From a checkpoint of a small transformer trained on Wikipedia.
Architecture: value embeddings, capped logits.
Training: a variant of Adam for these matrices, 87M tokens, 10584 steps.
Each number is 500 + 25 x the weight over its row's rms, rounded and kept within 0 to 999. Layers, rows and columns count from 0. Numbers have three digits each. The size before them is the row's rms in percent of the matrix's.

# layer 3 MLP down (transposed), 512x96, rms 0.109, rows 25-90, columns 0-47
086:493502491476536527514479480484496472518504540501512449536502469511536483464507529473507504527483495475490456519489478507511503514498514510435508
111:524503490541458485499462486507487497482465492521547536459489513506532462505500522521513517509502511523500517531471567519488477501519518566483468
109:522498525522491557535505511476500489506519488488485465557519529517471518472506526521511485457510486497484469525512502541495448510458497520487591
111:505530502451473515528474521517514500536459486521449504518504500445512480520527485504548466517525478509525514497469517496429509484496505513499501
110:461504529517478528479484499458538481489518519516531469540455484527514511506463508461536508513505462500565491504522503501503523492525515480544535
096:476510520475515522477527535486513521509458471490478504541484475492470480476521462525497494501499513459496511522548539493513490514505507459468510
106:519508489474500522528484499521457466502517498457478513538471509511489492528503518499463489498472494558503501479472482486536472480486491471443476
103:533461498507466463515522505526476519501513512464527485477490474475478444467464543508500490494475528462545514528523492484504512567500543489549465
100:534491491494511558506502472468472515510505463467491481530497528474518471491509473500514488527499505474469477498474466480546548509501488482375466
079:500503526494500484502486488475484485456535490483482483438474531571499519481529507500481473447527451488526513529486528524512515499496521525524470
103:476500491536509507506482495515490484479473454523514459524480505457460485472509482510513507517490491460541487462482502506529484504518489478539489
098:469519482496497511533494493465497495482532482471466504499484544547481513488520500532556525514505524484488479516517491502449529463530486512501456
095:496503507463539484545495505460494483470486520457418463495509501539502504497486510475479500486484475456478482518500506464533498472466494511492471
107:501517494493506514464486507525501449501472492515501547511497506524532465530511463530495463509479508496525464504496497521530539520488492498491510
073:513479516476502482519473544524516539515473516494514471477504494510496514467499497510524537553540533566495466494550478495485474468479473530490509
095:526505456529476468504502487469472516511492480540468521469535518520491483561475517487531472500489511531513500483512481481466532527475467495484510
097:568512526497509495471508563487502524458473510502527467473493513514490515513522459483490519534494501475492473473512494511515540495517465490518541
093:521525501500514533528452524487492505462487483490502445459456547509534562506545473494506485433449474497506483464530496492488471492460481474516488
098:477474476520544496503521475506465489522507582521462484525471508483532542532518487509520519483531492565477486515464495475467518440498476508451516
091:484548520464488492495478473514450509495516511479554472477527487521497536538498542509503534485509453488506546510482477531542500504513490478512511
105:513473474509500478492543472487485490501499490505478543525497451470504488503497514496472507524511515584516504518488535458495516466464495484401485
102:475514479482493537484458502497491479478464482482516528542505504504490458474486511529504501470475485468568521495526494537512479509537531467466486
099:554497516496511491509553520489511540456538514477485499506483536481473495536524478518500507477480512516495510482515480480492527515496511515490511
088:492527507538456521530478518493537483490483511475472478466537505481501520448506494503491518532471502514482487528466517539493478481455503531439504
087:465545483460541481511492508504476447490456509462513506511459537492505491460511536475507504484513491509512462478507460534529520505494475484488532
104:487498461499539523487518474484490465505525508499529528529520475460491492526500458479498534508503484518507494503476500510481520497508512508415471
087:489533518531510482543481477503510511521510443497445521530530512479494480488521511503551483478488486491520518516498502481527554497498528546441495
084:485519459486512500531546466473498477502506519482498507483544514484446499512488456502546516520465463489533475497511487482501529463506479537505558
094:502525457501513518509530498498504528488487490488521517505533493489508516540518478516496515482506487505510529497500499518482477475577534508531517
102:559448554507524507543465543498509501522550500472502509486471509480466481490484500496533517529507493478518480508498485482467513503493463499450465
101:465532500511471487527497503443526495508491541489506526514478505511521488524504505481480570519499511497484473523543499548516500551501488497475497
104:511497525488494531463432480479497504500436479476465510477488471451516464500466485498539504514482475512515481518505495492555486483486490472478505
096:497504520488526458522527518495466522511527425486532495498506510509495531502491513492474506534477493516512503539488502518513518457478466506520491
103:509521494473464497487561482492510519489515480506537477517425474486484519521520527465501533469524522483493494484530479492536511521473473512498495
080:513496525487509518510500466484489459477490525508517479505486489503556540544541486505500481507496493555473499490493519503492519465542463482422492
109:532476471495493506478492475497491487519472544518483499462490486520520512490498499468509500485485499513471462514491524525556491515471490459508537
117:492487490489548536490475526486536503478497484520490443522442515502442416498501497494500508552504496466517467514527517501501497477530481506491490
097:534503467492482539489532498459498487482496512514473499484503484568483511539468507505504525504502473483493517509480492558537529514510509457485536
109:526493482484528490510520517479507466503469482501534537489488561505471498507504463479532472544485463483516492518549518491525489474535519482488469
094:509488497506495460522496565482493502524517480490506487463529504476541535472499516541499492490502483514484506491455500493404500464493528518492490
093:482505514522479503497457488486478482534480515489482497506513506464537521466510472493522526532498519488491468551494522483436456549504495502486476
103:509510474481515537513512485497492507456526503475491488526515484473456456500506483495512485475500476544498531507536502518466484557550518502536465
098:441505486489498478530502531495472475537558464505490495492513519481534480489495494492480499481486481437516497498494492484538525492586479482554524
101:513531508469469512535504494510510485494495493501505486505511508509503455518490487515525437528477529512496493492485472478455536441477505469497502
085:489521497539482459507476479516518511494477520504482492455538488493473507495537487487516493470529511502507467499491481459503481536553503509468517
096:549466499534467509506498520487498553513513494500457461463530499515507521514490479519471466510498489526518523473502483514538493484479492495458491
093:478512483486478544470528516471532513469517482531546494510459453477498492530530494515486537477500456545460527516507486537492505483484472522466486
126:524515481491493513499534503486506493514499500499319486503486512537485545476512494493485485492505480486485502488487531513500503490501506531536486
085:562450512523487508528499501487469518515501517461467524477532485523475520477530520483509525469504520517507499491533500463466500529456447530452446
111:528503503504498517525492487501481514529523476479493531511491512433506432496473473469492467549515506509490452511513492479512510556495509474481496
097:494517477526538480506470532523511509521484520491504484523440495527468483519488511520518475545510494499494455507482484508418509509483504520484531
114:515543468520507516504508493506520549522507479493456476456542523518489464517518445503465509560532528496536475519486481506518489508544461474509521
102:458490494500479493535479517464509501507490538516464477520469512514517492495489550521541505490547487463490527512482476518536510533525497478508499
104:466560507494497498485480462495487479538483510493503482459480512509532512517535534462498524512529507492485469521518498507515523474459495514506471
098:467435539510477521513491492522548523494489522514540529518461492502464526489485496512490555502487510487523556498524519503497482465502480490472514
102:525515504512530530519502503486526477506475508522485500501469454543512491477483478472517525459447475465503523507528518486550516495483480466563499
096:504500498498516509505480520498522538454489517497535455481527466528490477519461568487525496518491521481495437485451503514500469503491496513514512
101:558521470506480472507549510538509486504513492484449506524484523510505529517508563464481513560529516486480502513485531524451487465526475497501536
087:505538503504471484503538479495492479479532485485504500512559471546434492508509461511507500451497517508504511517493535490491464498521517495494462
105:510494476495477483508575468545505553521508509442472482504536522525543510481494525509494515540557566504487475472506485503498517515527509514480482
086:473481523497480521499506456445472485477513516497534482509496544520520487528503525471506538505488483535462522505512482526519520547499503519463507
119:517515545495501527505465530464505449524503546554546474509467500514504492489507543521519517495499496502497509528500509469535522456517482515509521
088:503501473499519489548499496481478516500532491522440538508532506491530465508461527460494523492496497547518535451503451500524490456528498458456542
092:501515506478497515500555497484521486470509515511513495500490535500505507477513557482467533448525472528483509528479505473485514515462506505439523
092:475524514543535514479480571538533512475464505500520523478507494474517511488466519522488470513480521460491482521508501519509506514501479542447491
106:522510490493484459527519572525474507518542471492524492497507474476471510492559507469495489498488525471525509500536534523453504489538483488498506
# layer 3 MLP up, 512x96, rms 0.126, rows 26-91, columns 0-47
109:516517503492463468496491460442521503469539466488504511507472519501519482531489535539536506505519490533505523497480539504517501527485491472530455
113:519456508510498532500517470527483468531517523523516450548512498494445512483551487492539441522467494497451510530460532541488482515492519505503545
113:491493507486507505504471513520513526515518498485530501494504527456534501511515476477523480511504516488445504525486511525529501480531480539496501
108:507503522508549539487542507518483496505491578455493478476447489502492487505444471527489504514490506515493517536470542480545520534476526471502482
094:422483505474506560470508529499497524497481497464508485528471509489478497483508504511471471464508475485510542477569504478510508524503549507499482
108:456551513516488454473494499505499498529518536543519491486479507470513555487471470507507486489515523471527496474490536503505521511485464513535534
099:513503424508503494541518502464446505510527477482501486531487521489500469489513502538512482521491542455551513496494475496492489518479487483513423
103:543518486495474515522514488499505506469529458475479559468535498497485485510514468502522491473501514468490488510502484532544533544489477497553443
078:477466484455515525496502480495508498512460532526523485533477434502544523490452485503486510480497498504517453485482507539470499513507436496494518
104:539500499531528468494541512513468549503477514467502515457479496472480496449507482488542473442497522517488490465470520506526488481524478483517455
098:492517538498484469494550516497496497519518550496494458465491529482479498442500495518547438447521490484491487509512494502473533493517504506520454
094:467511485487523466512487493484506480530500501486497514511483520520519490516493514473528451513480508529498554494514512480502427496486523481506470
116:529518449531503530510507514511488538482489473502503496501535500523516485462540450498509537526530501527486476512501512484543519507497515514501490
070:516507531489546531513508471539502482523521493472503460491504463516483482487547496471464514465481476468528477493459492505457478501523527504490526
088:529514494536525523492494497478489533467505508509511526496512556468559509509477495511504517520516515503488505463542480507450498444536495518513476
095:561502534489460465472525493471482518458494471524495495504486488516507489482514492489464511502499498505491490463537498532553542503507533498537559
093:528490462505542486512456520499452519443462499468505484460470506492475524517503531486548491505505487546521517517516523491508520494466486480528530
102:492490484514533529516470503517478480480495449492536502494454496510528536472513464519466485522479490459461513493520493504514545520470465448523463
093:437484533505489538508447493533505574447508488516500525514500468486479508526540513498496520500498535504515523531486491551519535460483524492513520
103:468473530472503507459494518513484511492513527507500497452520528503508502474478548533495505540505472552510450487475522454461507519477490518486507
108:460510456488550553512492469497490498463532460495504518536541536504516466467490472506481551502520482499505497485477507489526531462481521530509484
101:519499527444499550515484551538522469509501511519515506469522540432503509498513518514527540452475471496486476489476474513499475470459478552507502
085:507508501485468525493515501483502501463499498496514464429588498471550512461545477538445537515463496455502501513483512506494548516529517506476500
087:509501518509470523522472512522536467461498510470483528513524446481501497514508461498548447507446514492502553496518528458511520490463493469502473
099:478481532501506463407488498495525511494460514505511448518499526554485518512507499507489495504521516559486496474471514520489491503463513523467475
085:510469537497492503477533443542477508517480490511518479476562538483473515512530504482511490516489484506481549473483510484526530548481510512508480
086:529503484487488484500525505485496490477505491517494496523548534491460506463539493506545527506492470541555485482561509503494529468497510459516540
096:482489476520495528531468467587505510524528516499510477480455509491508489460537526512493488491494508502499441484491513465538529485450533501518461
108:544489513463493521509501556476525538467476486511493534460507517532483499495533529470518503477502469497484483497462482494466514507475502451523486
103:517514510551524508480487524505536466513486473489517545525505471515493484527536489522505528475490436468489512531493521498462521474507459510493455
104:479520488483493523511549466494494486498474510504499472499497526470494504478506491517495483499511463485508512442487457483503574510472457477505491
096:487518545467492487521504528513442509513476459492514497497498450472519509516470538518515465506498503488546533545475495503494514477517478496516473
102:477513547505506485480423529522516518509516530497529455506503472493520521483510550484516483487515442509488508476502484487524502515495489489501527
079:476488471517498521530516517543492537472487478502498531513524491535481518478535531510538519538465481475499490554476506529492509494466514516495484
111:523533488471476488498481489481477506542503572499493493454485483478517503481484463492500553509497490494466508455444486500532528494465508507512514
117:482501466493538511481492481471547523455543499518486468521493531539487484526513492496511504537514474456506485486499491521495523425506444492522494
102:503514492485502470485487503485483478527554566497476484486488491452521523496452498504520507519476516476481550497465505543488529506507521484509537
107:519490475491510494523512503473487516451481482475511524507486524541502530498511483521563494513495445481520502524537486535507461458506545511515493
096:554489489510495479473484558458499513482524502505515498481536521485539538500506476525477493499541505508481513507458459512445474496474550505524477
094:498492534499490521495468505510513477543476535468494492479537532472528541467519450503511490543491485501460492523460505485473502537537456486486453
096:517482529482554514501521478498462536494502502482535511506499501500480482504488520525506460485512462487466488505472554527511507524512531545528504
099:540510535501497563498498502530523543491477500508484505506504470509448505522514513475485471473499475538479467467549518490486510544419535513479507
099:532523489504500541482449488500477512514538527460479506498517504523546501489513475468514489513488493518505552495505493554500491452529523448497500
083:497479502543475512491520480496495585505490497439481504466506480513497492489498505537536494477533510501473494457463501517491531529542509475516504
087:494506507467529545467483474507536511521483497524548477543480484458530510480445476481505508489484468487509476460496471528511508484509480518463515
090:482494471505525501542477485550471490550531475476529474481501450495536501504489543500493492491507480472515493467500493462521490513467474491519493
110:495536473508540475536488528492479494549486516470450492522461477518529537509511516460494533526495519517520489490505479511511485454504508493517487
076:544457512485453527507521518490466540503477516492505527485512515511485529457530482484474532516474514540488509509487492482457479495470536434529486
118:530545463504546514515550529451473507511503491482502533498523532464522463496504488506531467468512485482493514465494469531511479517527499501503487
101:470501495492496520506470485481494506514489501522485550491577500512503523473523495491498515514476508503487534542500488488546483507536475473491546
113:503534489490559537503499503539513499520505503514475476466520526520488499547577458503569531530510524506530461483518530462500485512490493450482512
097:487536485467538511472502494499511494453492490477562465497496513550500481461485523531485526471490512476476485516485497502480493492469499490520524
109:491531535516509525507551512486468484485525536480479567443496540478503505516499498556487482518469498484461511531500498494508527501512451503496452
101:472491458528534516502487488512443500500516489511512510509539500551500500489478499509513517490542507501449498513506487476477521489511460519492491
111:538511486504491514519514554493522470505494497514477499504507467506504516526478514468519471470530495526518473500499511496499466477508483481508481
091:533467483515532473484474513484535527515505427444498520475531483492526515506529534524506572500469498529484563481504495484522501526547459504511529
101:459504490476508479511479498495482524481470478504489526538511497508501468558465538484497499525510479543472503528477486519532538498497459522508493
088:497485531491525491526451508544489530541478518472485505474485554480489499506509524485504479492483504532459479485481446567531501492505480481491521
105:496492521473491516520496421549448466481517482492507507507509511535484469481446496513452511470451523491499491500523494480509477467499509475510496
087:505451486514497488467525503568515484493561487510491535514503487483525497500522461499522502491548493506528529523489477489513501510444487470489446
122:491471505496524531478486495480528527443500529536511494502490489505516483480488517475502506518452501510497513495484496556518471456481513509515518
085:522522479480528510471511489515504554482521512494491493488496515454478522495501458523494525484518547501521496464496497489586526480488472487503517
089:455528501487513524496467554529508497463519511527540530518479530457513505479462515535508499525509504534487509529476498500502514532516492447506480
094:462500548488529473479528503511539523479483528503485517474526488477507555475466512507492483520480485476531514496496525512473509473486472525505502
104:519491506493482514488527538526510534495517447483543497543498506495457513534531542488498484520481492544544495513484479459455510515517472531514522
097:515514492473474499502532487462513510526481453533521470536467491509477494494482464468455504487489494488508476459559530522503489470487476508525462